Each number is 500 + 40 x the weight over the matrix's rms, rounded and kept within 0 to 999. Layers, rows and columns count from 0. Numbers have three digits each.

# layer 5 attention query, 128x128, rms 0.244, rows 64-95, columns 0-127
568518557375573512511539484479435501505496473502474482408481432515505485492480513508569430484472521489518518462487555508470483515462602437456498478542555487507491458495493502514518532500492567511537545482543486528533488510513548489488530512547468482549494494489544548529493495541467441506509546513432465503550442514599547530496474504463502501483471503545487531542512479467515505512521
509589531433501493503422512561497528467516523466490471455513469534495578446531505453476538524423489453447455516544494480473534536485505496525505508559510474437518479548503511435557469518499518401541488554528574490524517471463542501537424489582578441569511517503439486537549452482492453532556471513442481502552474466525516513465520491574551533502497523472474475540553502538471483472505
541486520509487541519511543499503483459513489455518485472533533562474505539491581483561456449466544547504547527556487496505431512442446479499514503564438544537512515471405525492475455524474507531472525475487486535527544467502560484521538534378534515569509550480523513509513505511516505506455505504492480475534503462486488469464466502474528530509503488486518579423494523467404493467434
512478481510474525471512513503479471490522505496538519522437483462455499456429424541454503475487513451480499457587541479518501503517452547533489544470432528445517471519531459457472503493492494491477460529470509499493566456501514456473501525441505509417527525540560554454466505474571579468486507476545477495543530519541459550481483469453538454534497552518502485505473533510501519442419
503525502507476506365499499496491539513518518480464520473484538504490514474405527527487521430492532558467478574525500494517477431484464505524483455481480468526464442440485529543468467495457444553507646489460404468515492515517561432515532551468465503540529503474519484485469451555496480495525533483511495533509513559457487540524537531532521415532531474481519482512530521439494532449521
486530529489498557504541531526520456467458492621548560501463508498549476537498528569521535501478543516463530481496518496503433510551511484524470496475455510542479491503492421475545483587473501476492465552506506524503512519494545490546487470463520486469528475497417470486532557483416495526490497508534496536504491428454578492445527548458524542526539445588508526451497510470470527543566
494500514426497480475481519457515406464536546483567469491443546507576458534479502487511470517466478528428486511469498462536534561502556514556519504469484487490551518431492464574531439494479498496532495483519499480520496458561482508495511476508480496456470539482479462501497531428535504527487479508498449483551511491510474458472456455533576503553457463547540531543459489497552472448468
476471479481500449479520456518549591482513490500521472518570500543509500565562481524480551526493577499528467478491479501548509547546498475509541477499489522475511426520488474506520481438493517473518510500542437516549580497526473437541477444494499522523517490508443523468420493462512534594576482547495460452426499495487511534476500487581499392453471448520478464516501543496474520498436
510477517478547512471474443575516490561527454528439497483499471453485505496464502469419483493500519451490482464508515539497496518478546563521471513494491488529442499564515531515528591515517473468475445449508537472475520527456582529497545454538492504492537446440491496544448549469493514434514523500492510444473509522498527554482497508466495565499474501447416476536509555536514473475505
509452542437521477479515490531589505432456535521486528524525442473550460555504452511483504507555571492492455484528515597517554501586463512524510575535429535548535500542434457439483503492443516492489437481531479527552511445473471523518471436415537500505524526506451532488475520494427526583485542526508429477501541458517504471457522438546460480462497492559461493466489524548495510531496
557419506492500458478444441550480598451477490540525440551441492414495477498509471478497526556513513520458540514469484502516482549444525473547463480525455431568528513493472524549511496530488502496501505555548516480548465489524470439540479506506484460545498481474521559528413459497536519548532498567570504460471551602562461533499555506500495497500496479519430471464489527510527534472486
528473464446510483542530453511523478560495466475436531536508521479542494519534533449506451508501457553528566432471471497436526497490438466491453518519523445457492477501477473532562499529509460527494494523522550483490503531526485507515504473497451533533468518494517508442500498482507570467421484596502499499519446494530500494496443595522513536454479438506498543498497480463467529471495
477520485525522481541504533517506562497550529517480488498549550454512462539546523508481488477530502526504468501514401516503489537524462550522499524506531447531501516509505607473558544510517594491519539506451431448516477490510488551477512455480490529481468493561433554491510504502552542497539532457529493476445533476523479567437517530498471532505478441506503537417435508531453480504495
409510484544549457487496548513539501592549470525496561447522485509432538503419451481544516604515547485507504480523483522519468461538489467497492515425504499486467528507496518443522409495493460515500463390485485527502493602513493503515438491522541533481525532520488411486489539503463459464443508441483535523508508523406536527490483513509439501519517519512486498542500531532525523537497
534492463485528527554593489475520464543519543534488589514448490536474502456573463520497530481534464553444479472531491489504489511475412512532560437551508508465466532505501549495484548423513490523508538519473529470485496487483462459500508463583503448448489528533479499474478497457458547457574559511535450522433462534496540532544483554437481528488528468512526467498507493507548512541551
468492471496485436480559428463520513532469562533515448515493496485529531486453518526550471421500499511518440535487516440439558496502454442490572511514440495564498544498478438529495602428480478500470490519461482447404538515489494479480551474507471448565503458484500475469533528464460486581493478563540474481476432534532472554559501594453555489547508494554516543462519495451456506476500
503516474545487570540510426489437544440520524547527502530527405515468501496520486541507498455514521505525495462502534536423487492485464517511457425499536542495497522494506554475440480486516538542465441496493519491527486491522438506544442549455493415419532512500509531533480511484522503444520436480466513502561557525519488469445544475444450540501529488497440496479480484461564498575435
536448451494467531505563535474531435556532494471483512496518559443463498511498459509532496416459473465487524473501493532586489557503520440451474537475500439511480512502487572548520529462503463526556554436470465532498460556508468531489562516475502582479486443490553553488512473526518500521500529488501499427532533481486528457479411476502497444454482542538524503395465473401486508460559
413554451523450558463500478486484521511477495475459500429543518561541530437439559480541538550493451540514494503512436535417477485491469432502464462470542480503450434436469518531514508517497488472534487513511419473580518420512487550528488564497503497497512488481464515509504516515547543485530468487507549479523515495525503494502494516465459466465484471500463466479468481499500485511597
505588403491477466519583448519509569500514487538463527441518524571509440548506529509523477508550510469552467515493442452444536513491463480523472488455433496542578511555496552508399534479522517537472544487471479513531476492506461494503504514545425467450485511488480514491468557509502485497526450500524494537524504534616464519481534464413538475530600478485528481487520496493508511418550
479467525542489450442541524488542469507516535532560405535448521500465466539537511456488526442524511496497502480537570511495519525577460531452504518495470440487516554508463499528457575541472505448495531447498524452507506484479528501495489538528447520476536507570513455462491536504512478492535481448458473523481466498502484503512458506499525520489472535595543493519516463485553463540513
464506501524547491512467496556459434542450489456437484450476487486471540516490493437493517474517474501460466509485486542514524493547495500441504523488554502496498460493526540424468482437491479537440477512441495408520509522486483531497552487478515548479485507551429495463490479455461510529495495480550484584502482495464463494448540512564540462492468527470553443518467510467461555488501
516511545408441520502495502435493535496500505506473514443538478515482514483506560533519459483498522484517509545398448444454502458544515591532512503474520587485514486474397450523536495536468518537551498471438527483485528513484553491502519477541524477550425544553498437490474461505487487452499514513549461521492469423478489524497507537491500495525471518473493526489538469540481493431533
480458511461538483521545555498495536508538483489500503540524556517520492485548547486505462568555447538517502478456422541493541476536500558459520522445578479461510591547544470502568453502542507480506528481498466515471516558533503512490492479496513526565484546473454543492463465524506511482499530486509579452489498435499528568493458524516478462520460457501499501514468500530501494427515
507495464495575442456488483506466492574487452475487480430483495536553508461526519467485461486529525561515455484474495562440489502504444519451486525520548468521485494526474507505463533465546467513433530477529477540508499481515541521569496489481479557513548486470472529501460503513489537446508521508490498532510432549578499548510423539524489533495457505495530508522485505508480448556515
477458508512472520487466506457492448482530501572558462488509490492562460451497565520481502492568521523499473523464553510522490522489474485437527501567556547547499544486536389539525507504490501451535487541513429510497533489536502539524484447526479513497488527461478462531499495518560518525500539579469526527487538477475528475470487447471536479516483483554439519578562510476515472505528
423509483455528500526483529539549519455526472456464477468490476500556527444502473488491514500548444518517500549555511526474523495457490520514470507562458468485538541526481614520467476484516461490506488466501459560499476490475502404500491511508487519490526487506499506521547462542474494489501491435462462435541529523528514476544517425503516528482578509493525423506473515522530519529477
457491550508524453519458488481527502504457499489499547574550536491574473537511469437513558492483527561566492565427483510506513474484445573563485538500500539451476474575467474534508546475517491452466524469562513552492499506503582547476456499498505534503476523482495473484567482528527486431432480497549497500460494493518506503525563564556450565543472428480501568559480498499522500557446
470513465483470451564462490424544408538524473467476507471528534495509482484486584553524461497543536489508540531497501509517511503465549529506548532535394529539490541485477449502480459571547503522514529482556497515470525459505472513465510403435485506504460470448478494493478568511516534475417572546497518530487456514489455510585450528479545451514438508496484490450560494359492466473498
497523470461496551495421509534514516516482476503488517465488480510535456509508455487490531545520528498506518467537494534541453499567475489453465512498553537526445475521516477517545460499517558497505493537547445532519464520506505534546378468484535568508463545465454483531547448493517525491479492566391513541477516497494524444429527469562554484498511506486505466537524481502528522491499
511514516564529473484567506497512495527465530501505516605577510524524492421516512533492450481486525484525538558511521555471424494468525477496535540482468523601470498447487550491500479570511468509444563442485522598555513457523525470498552544435488487476510517498544576497496541525492491500481540467508586452523499481514504474445429459502509514519488480452502542525412533507440533423513
489523473529442455507468491533495510559429538482505460451538512437475502474506464496491506457506499519485584505535448474453495451508478509482502502474472486522476480503492461462502514571513484429513514535546529478486532506495532524490489492432516452492487518539517529479520510492518558437459467508514509531548496518470487469613505598520510445530416564499524475461473518451463450473565
# layer 5 attention key, 128x128, rms 0.232, rows 64-95, columns 0-127
547566457466565559467455426528509498531541412487576552512588486444562505481507534500482437550517529486462498543434527458473496447469450474491490533471554469528508425486518483541552581506505511537463541474473477490464577420545536444500381456470546478518487480547531480546416465461479495444488483477472511489551520507477508480448490514475522543536514484565512480501537502527499558534502
513469604502530509500491534477492516481469494461537453444474498593510460501513530483463564484496463462520514430543464446479579565476546472454520470489484530426526481528473515466493502517482442497533425534626539510529473526481552464462612531544506492485522492425413430546526489504510498513557445505591497480467529507498467479534540512509479570508501514511556535464483518517485468482549
548512526514554491498547527453507526497460566553486480465521577534542469458500542465465566473496553485497545417512549472477497582379489569416500508490417511459514493497415452480513494532505454476466484537520514531523509508494507529480538583517420518488531503424472475495506500556503479528510448413557499486512525498493471440533549468438495505485537519516548603483482509472451443476577
564480550548498512447524501586502457547490447542521433585468498530456517515487433527504500547533460441492486496590550479484438445536409480554514515504516471507509444461545479511527468507492550522514544483516533442526552453477554530539420519436544481464531490502594459484503540559511611518501522509510455538504502494560487514519478542415460470489373569529475509528501483543452501506441
466525395520513539473490467577458526523478503470573485543531502400492542574481527496529450535469454519478452561458502475471460434524415498579480542508544457572481500493553486480487504483455554497491549470401454464537489475561478474496438514433491500570466530580588523492464504459518480435487521513460548533516517497507579493467457571500543436477516495476461455515476569521509551497468
489493574517549486506534532493514518464485492504486494461453542578535453523502539519455517441523532416510516430525541485542467513458527489472496507520490491447496528541486553460512456496530506492518476539578532506497510476489545503526527505554531558520541463453421454495510571556503551548554450460561478489433564512511482482462576482438457561550565497493505540445520497450499447487546
479529510537549464509462569463533462444510565451499546531480542534441481494492484505483512599500482578511509426517468436545490500531527458519500539492474480536639538502556504543599462500479528497509499512488481498500567513537456460517512473536443453534491557555477517503554475504506434565501542501480504519519532456536511541507454457453522493479420460511504532506463500485540531459466
501479533514501435564496513485473468488508557515552489486503536513524490464588554503464558534527444494488449431500484556512510517481499476422574494532463534442516537555470500471495524463458380505518528486525499504496439492467475512512603462502483559534552527434468470514451531518504469571552527518556521533506540534553468505562481419562510485476433549500495566447524465492515510460510
513472549435512566540464529462500477551480549492451512490485480417500491503451493492494512478499519497499536488500536553485555477546555517494426569575519472505429490520529531467492564491480451486437445490563582497475479509482538486452547424568503504489525422536560523432502510542476435499483526515508492472453466474527577506496514499531477519500428525519459524518542519512476512505486
472511494476517445465522460529512508448470507486430555530534453524575471520544497564497489549522479489523541452505521564566465470538440494490508470515463490512542483525503510495495540489490493463534427502541494540462501486465502475575421412505547535523575523425522537488544556485473525500522534489496456496501564544476510486483524469514487533446507505462419479517516552508490500525482
641475522497448531494456541524497517503501488503577453556471520490490469444544548563509518539435468503517517458508459541518476495500515480476466476491509437477511574465504563474521525514425477495498506478553513441524508486467473447450572476526529534452526470529517565518472495556523486511605531480514524510493560569494489507546513501447541521468485493504456467482552497532513498431574
540440476477533418556466504556509459562550375496500516537529510497500534496566530508495439554451520475491543555514511503444487445525465534521507531521552456586517482443468482535491492475507502475522530513444532473486568378581548473484464445462611489545411473509527503524484559547500573482577483536500504496519456479480481460506495583526475478513490444472476452541469501477497529473529
529450524476518490516531584578462512524544457510479484483460461520530474561513504569475507546523436474545517549589517480469494461516509491473552534563571452464480463474481524514572433507525498550475505487482488503463469463477531542522468446507543521493443516469503543500565540522436555528543449487560480444544489501489499476502540474491494525506510498519483500515453412493502496495513
390473489517499486516522474535485494546462499474475466475492471473544469554446471524497459541460529428530486513547523579473512510560483515507538506530554520518507540517499450411495380532537574455457485440504499488601507475608531526583492457562561512484452487489452451522507574475521557508486518541535507524467450504464508484472448483463481499534455539456514499512492518497576490499531
471445548473494512500589547480529522528520430441513491544441521611498505511516506450494519436518506487471498457520480503468480455464555474477548501522502514482471554560525521550466478440554510512511542499536560460509512515485508490523560458497530498440540468459448450490476551550467523542554451527527478522456499538461463456483480535422447516485500497460490478481500441535514444486539
452502382442487489526515394509508474476523491517493523530506522432499568523499558508557445495487500609469477552461518517467470481608456491564443482526496493516516487452519492502502543505447525506535532530440489491482486491480440489501446486441497464534501494595559523497468524437460448450425553495426527538509493472525572550499461513511514456449485457512458445539506503503480559523423
559467543472480530511509477482504526462508441525527559495468449522489485536537436497452506462516552423537446545504530521530422441458454511491598498478570473497470490455500525493495499503474505510519535447452549471502538484529515517521457541485547486458506518464531477517519494597506544536531510484537447507514498555476503508509575533437480524436551540574501511524485445465504475561525
469552408512479507492474434477513502483539514488452498501559472416505535487496468499537458494496507661467525532459509508513491525541489531545435519469494493548459499475539479504499568526541486538486523482421469527489457478516449540487458497470480493519505518580585547521449483426498463475448543475422519521558491432530559529463450485539503452499507438494510480504507540508482583527426
485542546550492481541466589439483576423528530483506486448541502578510501476509503564450503428486478428511502505505472504487477591448549495498552493496511529427463481525527514488493492524499474542491450509524431540550473467569519490444610563482483518529514486487430533483495500482520571546575510439570508476492481512523461480516499510471465513516515570507538553424494488482487476487569
457565427435456509528487525475510519461471495511486576439502530532499541491499449509537434571528561538526467577495487520434446547536520517524471480541475505528506505446464450476515498511487559588526589482455457523543481530499504507443529549479469455473469524560587486426470513393447396496459568469444521532492519515554548471480573521450506446450447466520473530482570521563447487484520
485485442498504529492530473480506504474581531523399472488483535442449514451432424516549480488490533598460490500507543495507564521539484495495494519469424489535524486504501515506490511439514471507515476522441425509482484578481446541548496507494463510447594539555497499469454428502494437422432527427498476531495491471523523548506478467499533532447527490487498397513542544476492541511467
432481480521567460491500468538406498592524519427434488419508504445507539489524498438533488431457491531510473451539508531539542473530550447514560437503539484496487497514503498487470461502502487528530497489490476516472528473484479619486538556467479539491452519465472532525500577479518491511500499501499504495535467503466480497488472489568544419484481548557525490508422549527502499453544
434528405481519528530546487526464546535521435560536507560578462511500530513465554466540451559529530462515486597438441452453523464561498520551480539509568517495564491476480418519524509500457531508494502520466515478504529465493465491463454488497553437498480499478477456490532444493464480506460507513471541537485509430460422505454515601531434477477491494411464505536488501473539471477450
503494499552552446521502628515530511533528484529491504503502482501593466517529556548493469539517457473518518517512414491484521486474530523453568506521534510487515557480467479485520478491493490513518504496491479588478486458528534500528530459558564488586441545509471474499457497499476560544522529551520499475539484543471428503537475493592507521505429480495537527494455467521486474499512
523424584493592506525519567484491511526471521487476495489516537517508461468504512490448517472517530411525503432547512495457530528411512459397556481527502474503480464522463513474478499464510480458497501496536474559493556512516531505545551467484482558518527473454492505497466494558482562516564493515578503455480497581426454479489549483457507518544487532552490487477521493488501470481585
491482537500551505538503569494489506405527505553506486521475519527513477486523521585432485498518486506505501472398534509565529493476491458499480533429488513463535499460575488545475521506490498528551478530529448531490525494571466474608444527504480541572464478452449542531428492547483515452473508551452455518514509529458483501510513453501486534522474505561471515454466443442575513571478
513556485442531523467481486519557459417468562468474444495507481477512495461485493499490478537503495568499484587504489501437514522504485487488516518497475499581451501496512542585518538526477540461458488501498460508507453578523504462496450503484484469470517548500502519519478485435527465476494583508442463476456416508491541433508514474490483473484582449548514483493536564593477478521457
495415492491488481538462495493550475529451480490481615467484523492459500573439530491506514556522490464619515518486465559529500504501471569491515487488470540508547469573444534499528488493470531431476474511514511496480451531473527454541505396466425526487520465492479505487554450539513481503450504592496555519491447464523473536443509524578495500589541469460457525568501452478500455528482
486503435515469464534500500511533441504539494571459507504536548498514484465450517504542494535509492553459534468415532464492472474509486530503444549484445553544455463494508455510509595558493508497498483551465483484463561531491460512528424478484489451545469502568532586495507495485465502493417560518450532501516456479520572496509505472500523458488479446481497482438508531467510494499468
516449562514563468512477533533490491494466438482538465499455497570521427522546459525420526539481471365538493503554487481518493457443474474486520495511546491476515488477501519486453475506520523493544482472530485519513518429555569490550468503491536535499434480430439492555528535539526581493583462537567474494481532527417460439489551509479489522547504513490518524447457448482527480496549
561491508496498529419550510522474499546479494539521509570547536575496451485426512535479487465500498411571561497550524512538439499402463495482525510533489439510476518458481521512505457535568519422511491448524534483556545480507581451490505449408513471562513463520542498453524513533470553560487447487541546486512526538486498472531475461450470501507520489451525565442473525459440515485549
516505513563495445523530508574478495524508487564492435456509499527475534517506458496489505531495452442517509432582485458464483527470486520503504504459496462509465494516458517420465501510538502489497463537544517529506501480497526501484525542468540505504482499531537470585520504513519621461556493440579493495463526513469426489551519544491524480523483587508565457448511476471498467446525
# layer 5 attention value, 128x128, rms 0.255, rows 64-86, columns 0-127
524573492488507527474479522552434512505579457599453508449491447410477611441526594510494572446457508466505456476494477506499500540542546427499456453526465455515538483490497515533505510551487423482532440502555599484553476445523501495502517452461435495494499482466533463521424405555552534507482475498511498485536418488541497545573569601465480407432554524502525513425610579486571515522521
487563479478511618433476510517475593501524516491488456563579486540556471479461583540528521445502475416485492505487519459364554492464572510511546458535497526487416531541535523525489549501529509574548452451465508489516536496502500518471530479482488468574504529507495521545511518525508496515425560503449495492533421538485442446509425530480530568485590466507407531514441511519470450473510
420443457459505457418472571573493478534533465446547417465422510479442465508501504502468558535505483517486506439483496491503434547517499529427430550514531397451543473473576427458577558474461482441517518577520467565413548492540496547455517464513499493546505499503468526503469520398534490569523518514514498472509474437489507505506483447473624572497487554516391543468508515527467401520492
499444489509546490517501489470482492566427562540518470506426495490420520470527485507512514474602521552515498488466592520518480507562495454517484460581570463556512502430581461501476493499482456435501520497586509497472482457527532462565483518515488485473491402463519478442440412522465491516537440494508532603508535457526569541490605525468533444514571565418539432495539515486566484471463
455510525438505447485447473523442526526501529404588341477588530483477507528529469550481418558542530438546518496483472518389568422547502527515513538548596462477459527507497517469450523485468538469502461550496415517496476525529565530446525471510513463464550437472503508517480411550493394444519532470483488472498511474481561594508531488493460574518517520498466516477515475487499511507567
536513499481465543472566518596513485560551523509459458490556416507485518510472504504581540514546480470459505505525488556578474487464559452520498411494528492545465508504464473478537508522528452526477388511551556471510533476468398464483484455519441433504429476563485510505436536446449468513534497534483434519495448535448507543503511485483476564487532565554488514443476543508472475434500
491520473568519462568534518436534497467477491491575549486459515470578507458452503558509498531474518509534503462529522446478495520517415486505472550524475463499582523477549549511467524453539564521443539479527525527521523458556519493571542507410534431490570524462467520454520546470578502483466444502479586512528532462563486534548485527441545496473477506498519457433503497551488420484542
573581516428476468574442526528489471460463413479530464504467491435537496414464514469472509560501487489532507477476509524494457502526567433508500545511561496433510473504416523474533487574533503402596452505565464535492467540484532481531453530509449574518476542502479465493503415555476486537495458469491510523514495532556613528501484522526529498548488443474495465466508527498504519540546
517479510468533472511519482484467475512461456494438428495474559477525435446538424490513447560564477478485568517474429549503458588521509522431473500465537535467487501538399530547556532506527520496508484529550494460469505475422565555460491532515565583521533487508526548504528525498517513485495444510547549551473507503514548482531548529579523460502452454453566492513484499423441575510531
566449502473497544457399436455477569425490583529550472442484576517557491514437498528519444524542460494494512519468540510567436411454579528455468546536486506473532512525542531493508444501499551516434512520442492430491500478459571549431563521534489530436481528512495533507515454496530586494531501453489499555535548493499473461429540447511525558554459457536528484543439526499456580458455
560517536491470491515458523551453414548585475449519483547579485477546537443495523453495479438473463480582513537458506499494556501516486476536456458502469572512541471459466492508463442529598493499562577532482551574526464519462513468500518481481475524468436479542451473583488473507446477560437470513482491483518513566474501577450522537533446476476456480481549477435492542501492634509483
496475468468506521512454556514478457497485564527565547512583433435502454492496471449515494548557556547530542441525464479541528449498478533499468479467613477424539561526487450580459499526563484503594451469544528514517473499498461470520506482572482457494489493463532491538452486496513470496524534566485542452553543467451444545512488460509462494504468556523451482489478505512508374550470
464584495365456437571535554525430424511475516427515511522471514469491474531464473486493537586514492407470492503524539519458533452500538594483490520449462529495463434554419471494539493500445585436534435447522488524493566520452548507397486510548513417516592563538432533522500491494542498478530514515460451509460519520496556442542437452551529468567467532555451560497495427482460477467482
512505549437528516474590523497463447500444512421456551516503523513544557529519502519458542479535483470507497507451504503491524465470520598511532591576524487440444435534504468531466572457458433464561464515509473495489481547481466506512422474516489556441483544509514463497522400479478486474478514579590468628508486506424534479481532455562492415525536493551492457510583500502516496565516
549483509455525511412486487483482445485542471542556398497511520485460471433467481577459471519508537459523512533477544412473493519509531486447549499494557561504587475503478545520528527557527416487598561423515461592498482485485555495499498455519466535588515478514533517538527488548493426539454520468517423433490509486510468514551513481516515439544501466483454558534495512487453570479503
503538505422537508448512441508475505534493448497440480467494489513607556489491533531492497499510506501413506538466481557505487471535560421477535498493594475530519482564507541525531510415520570569524451474568534438447499441456439510483556456486446542530451497527504578546537485496516500515534505503512480513509497456540483488510548517492493399527470472533504501476497426460371502474483
509548478568508516470497458527522516527460515553555498524483455523508411514474434501569479512498550497556525519519409479482460485485487478560463495460512447452474498560427512495443503460452532496417520515463459488428581530474497515491466490544474504567508492509592471514510567518491454557498507486496467498461501539507448546487490510436536579507516482503493462509497497473499496513459
430485513453430438470537507520538517524515477465508503472579505587408462473588519547514486529452523434506479521526477463514526512526500519491448526471397463545494450476528440513570543432495510517531557510490462541499505492488568466481510492454572432506574520525495508438461517455618469531491487535476483481473518577494497522553520485436480474460562559506481514528530470549583469523476
410530494508491477565425440469545450518463587433499504504405494476546458485502466483496462488510525481532499530558447489481559518538440442450471573487492486555521566483561507538458490439503494527449541473514530488488525452551506534546622498434520468468495407519507516478623532493547492461558365450454576486581420526529445512530495458442519486507448540437607487502476509493520502479465
524481532397524491456479464498508536451450400560493475512562511498460391429521461613545436572531576446559532541429398475543420550497467509463434508473594522442480483549405537540476576530565472430588438542522452531495437503463589540476450504600436548482532553483523398492459454549469438498489503523533497478493550448519569501526510517503497427505514467484448513548529492460446553437497
511540519532523501528545510536428524511543554552477439443435535504475516594461550496553445548471486555449524542550614581580485515522547447467569396475524509558513465468514491372529486604482480504526448536437481435502497544533440561474517436508449503420489506541451458463442501513432466566525438512558454494432485490504510472438448528543467547456513420478494481503497544484456581474526
536450495552500492520448522505532513499507585457567519514561506509530514493454460489531435479550549543514538452585537504535499480466432578470463466561501492484462494485544461530460479503486411506427464498504499530527527445489474477526527512411507447540498449485516533496456526468586525535523439518444509549508482510517361565525519502571537497487414551512576467471470493551481465456441
501487538535547521424555440519418503527525498530523447513504551525463473507498516547484520530516535478496510524504514483495495544552518624481565425465507550508470490534434534501477589593490516485494560487489504553479495521501562474476447568515486538525491456498493481489479518521506441547404534511565493499458538485456459479466553510514549497472529404467438540492524460545451530481487
# layer 5 attention output (transposed), 128x128, rms 0.206, rows 64-85, columns 0-127
504515550444518492470501485479504434519472437462535530535460548557521467562516464520518450530594585507545520521484509519519420529523437549413584541499513484487479501473475454544474451475512587570431560483441417562454506535447489516573562499532479475520451517541437466460507593493489539499483529466382565503469492483427503488496438422512497529494501486525584545524470446505438438596480
501444508512425458509470469502480405511469510491498501518511489450539550510539392483481533573445497558498563468558532520599494457545501540570462525484492504485551485512534486469470481477550558444509531501445505465481429514479528540574485499463463539472545530542512449503491533491519524487545477533495423528455515496473588539410518486464463459523439491515479529522504467493506532496520
595575580549463548567583469512521566446434471553455566510534443505465540502541478441454489491499567414542522612499476461508503427415425484534484468483606508536502534454426570548411448589491554546493522419467559435477449546516488485526446521493436528464547467440529498505506396637488494458431399478541475501491518446488417456500595581512409432498549499549632523528462463433495506511533
545494562452511478559546572500550473442553420576431600506550522573507475513480530492483551471486484523476456520495385482518509528496558490533591519438508494512595576513460458460525409525470532500469464554468495544477537527462537576455523422480473471427499460434525528530590433473530485568468570446452500441498545412559393459565481459528473542483416408542475521435460496600494451493534
557513462588506536452489496488540501463519507476483560567472459480474562504488448385488523503469456554505494465527506429573458546443454525522500465456501594531573545582477455534489375502496473459520553516549577479549522506491447488530506541463440474490402540473546508451478577440506558522500532523445503524554467502646464416496458493510584420498502533516570446483458561518492495495407
339463496544499475544421475491475493463494500574512559500438571518513526475497495528441481492468532511555479539500548436503496514497429525505463527508449492505509485500492479579539459446458593477500584436461440486461452545548569563528482569458531576483519534525502464514544416545582464443464541499444535500479502453492486502512502508524567515500490457445468506562477498477509523555495
517519575539487497483516525523500566521483443484513487489576529492520528527488492505478522497505538520473517454476440518507520413440530507532528490487500554489525557446516525516506518490492437532449488507544514467527476539484457530441499454550559449478469434443476538533459488435400457502534461521498479466469486526489547487476483471583456543492549420540478523543516507528546545480465
413512465578481576487579463516498505550538519538536501460545534517498473562525486498548461478533516546453468496515514458480458529510520604526529471488456536538506532443535465529466534489445518628477537542431519518515507431539482533473507509473529456487520469489561490467507525454509520477461467519471493530489504434450380559498484456440508505459473605491517482515465461492509509419459
503545450585438523563476506534444512446514555547490529478564453508476513519432575511512442483532513531480446496467554483457507453518524434477495521478575538473472477519572493456506498498528470496473567536456498484486524508553470473507540532521497417539418512483534480548463495478520431546464505517534513482534511487486464524484453519452500460475484525541531455507517508477539449532451
448484498562498473562629535540572419573451466516504508517496438507485556442533518455475467498486431456565454468524498548508623514514425464474485519499516492499491485558474488477490516516547478476518482468485569558512500504523451468607440511492563511531446424491485470518499548463477501497461532525469493477480465470508547522551514592417460494464552496473398518487555471529519503499519
390499516506488494497490473457558550460518567534444472465455462505502447507505455529513552537540497563486481481528521485524506559493483518444596508527480516528434520515459497524454551478478523525429466463554454485497525528536503505456521480584541456494610494466508544440507578499548461498535492417531485534487493509539503479500402498428509479536508561514484447510484462492467488544525
499553508492519483529501454562531511463497496486465527479429612482577494551505537509471451432476502477504523534548456497465423467451525483494488540539443424537533451477459505479530503498460544499491584588461432485527572476541525469471422498461469516505477444536492513443552507466466510466505494455525539568503511523579516476482421527504521436542535466497593549474500480483509575481506
505465401556477543385472459528461572479522491473537502516554469563482484520505493523449500402521489579488472477572483504541483518463453402542470513496530452512479489495532531555482465528449466556563538504407467479518414462553434545541519567463529531527470460486528505504492489480483511530548437534504467467497517584445491569484493581471508514469559512482495489451453481493516582511534
581477491551453519481537469483488551498478480556591428496495499478464444498475497521526446537429514523463507473538484438484535622483528433475494498487477447567540512403451491503508423618549568492490506548492507517505498497463518454498542546529511499563512452496517520497463502532574468548556478462462503485559537530567471460596495444404534493428477506417506544509428504512499495390529
486530509535484483593498467482513499540534491510486513452475447505494534497558468436467482472487470525459513494546492455491525450515525560484522460534459489468466503470565510546439498472497510552510484556491517463507499503499464528482485552495494480420457569519443479500504494483503597479549460559507529533493522528474493528520491557409539493543487597504562461493434434521517438534508
474499567588456474513489577493505447484541569519438504490530564514444495514470457495496507466553523533509486439484571540469525566428492580419439484509422519464449537485505462511490459538549538408526511502484472485498461559504559508519535520591480531501534514415498477456400515471494464453429468473523546411515495469439486569503511535464503567547545506466507641479466485496602512514437
467505534548565482530502524517439472474539570439457475478545471455461526496501517540521487467503471494501530462496470448527545520477488529527518531507509528451506472489517525477518481497504478488544459502531484518575468494553505497490551567494512481484470540515460483541555412484590476489500489480503517529520516430461522434517507419600518430489517556468446514443506526483463459496537
527526517473585542474470495491487480475493456511505561578458446442503510475417501446507568486538498594404457496493521508556519439443498568490490504517579507446458541476514504482550464526492433482396459526507524533439516596464487540479547487476452618483527516551503489568488441606438490433517441486459458541551502492516570484444513504511465519489513508468508509466493548472427562472578
546487536455537405513518528525467557480562471496471489461579483534498496538451527507443494511550493505469493391443477507545452439427463569504505487549548512539525520530441470504550503517446459508481551541514508492535544499426502502481370395543491464555468573486510475504418497554472483588482553521570449479493532499478569494459467555524553528478496468509426483511566506556494484546474
444514497615541510518530478494421416493491501496556417451500438489482575528460541437487583374498455501484494520561504421513543439506534461494573474589510459475501468409519447455507438424520543523521556564421518494479593525508446492493486582504503468514435527601554594544577527471518532518421484493534488498536490489509428484539517506440524470483494575576565530497424484494531407497512
477502457463403503552477477506538521539514484509500535559549430523500453486490465436457523483555466496572499442475560466399487573452499552505484556450408556530460418541489512553502538413535553522517506454531545532468471511540532475483446548460558540554482522460515539530575488503565531522467539473418536462505514558497480478495535493539539545515412558481459459462492458502482428521441
454509464428503489520491473546429479510536406549444564487498499551573491540506532494474485521469499426500429525459476505520515508500507438507536537492526512506468471535484576466533520514469578535482553488535505449547471456560478531487469478548507527427520485523459519549517529511422477494480527444469480494510454520502625439493500520482519542523546418405439517509528498438556486577498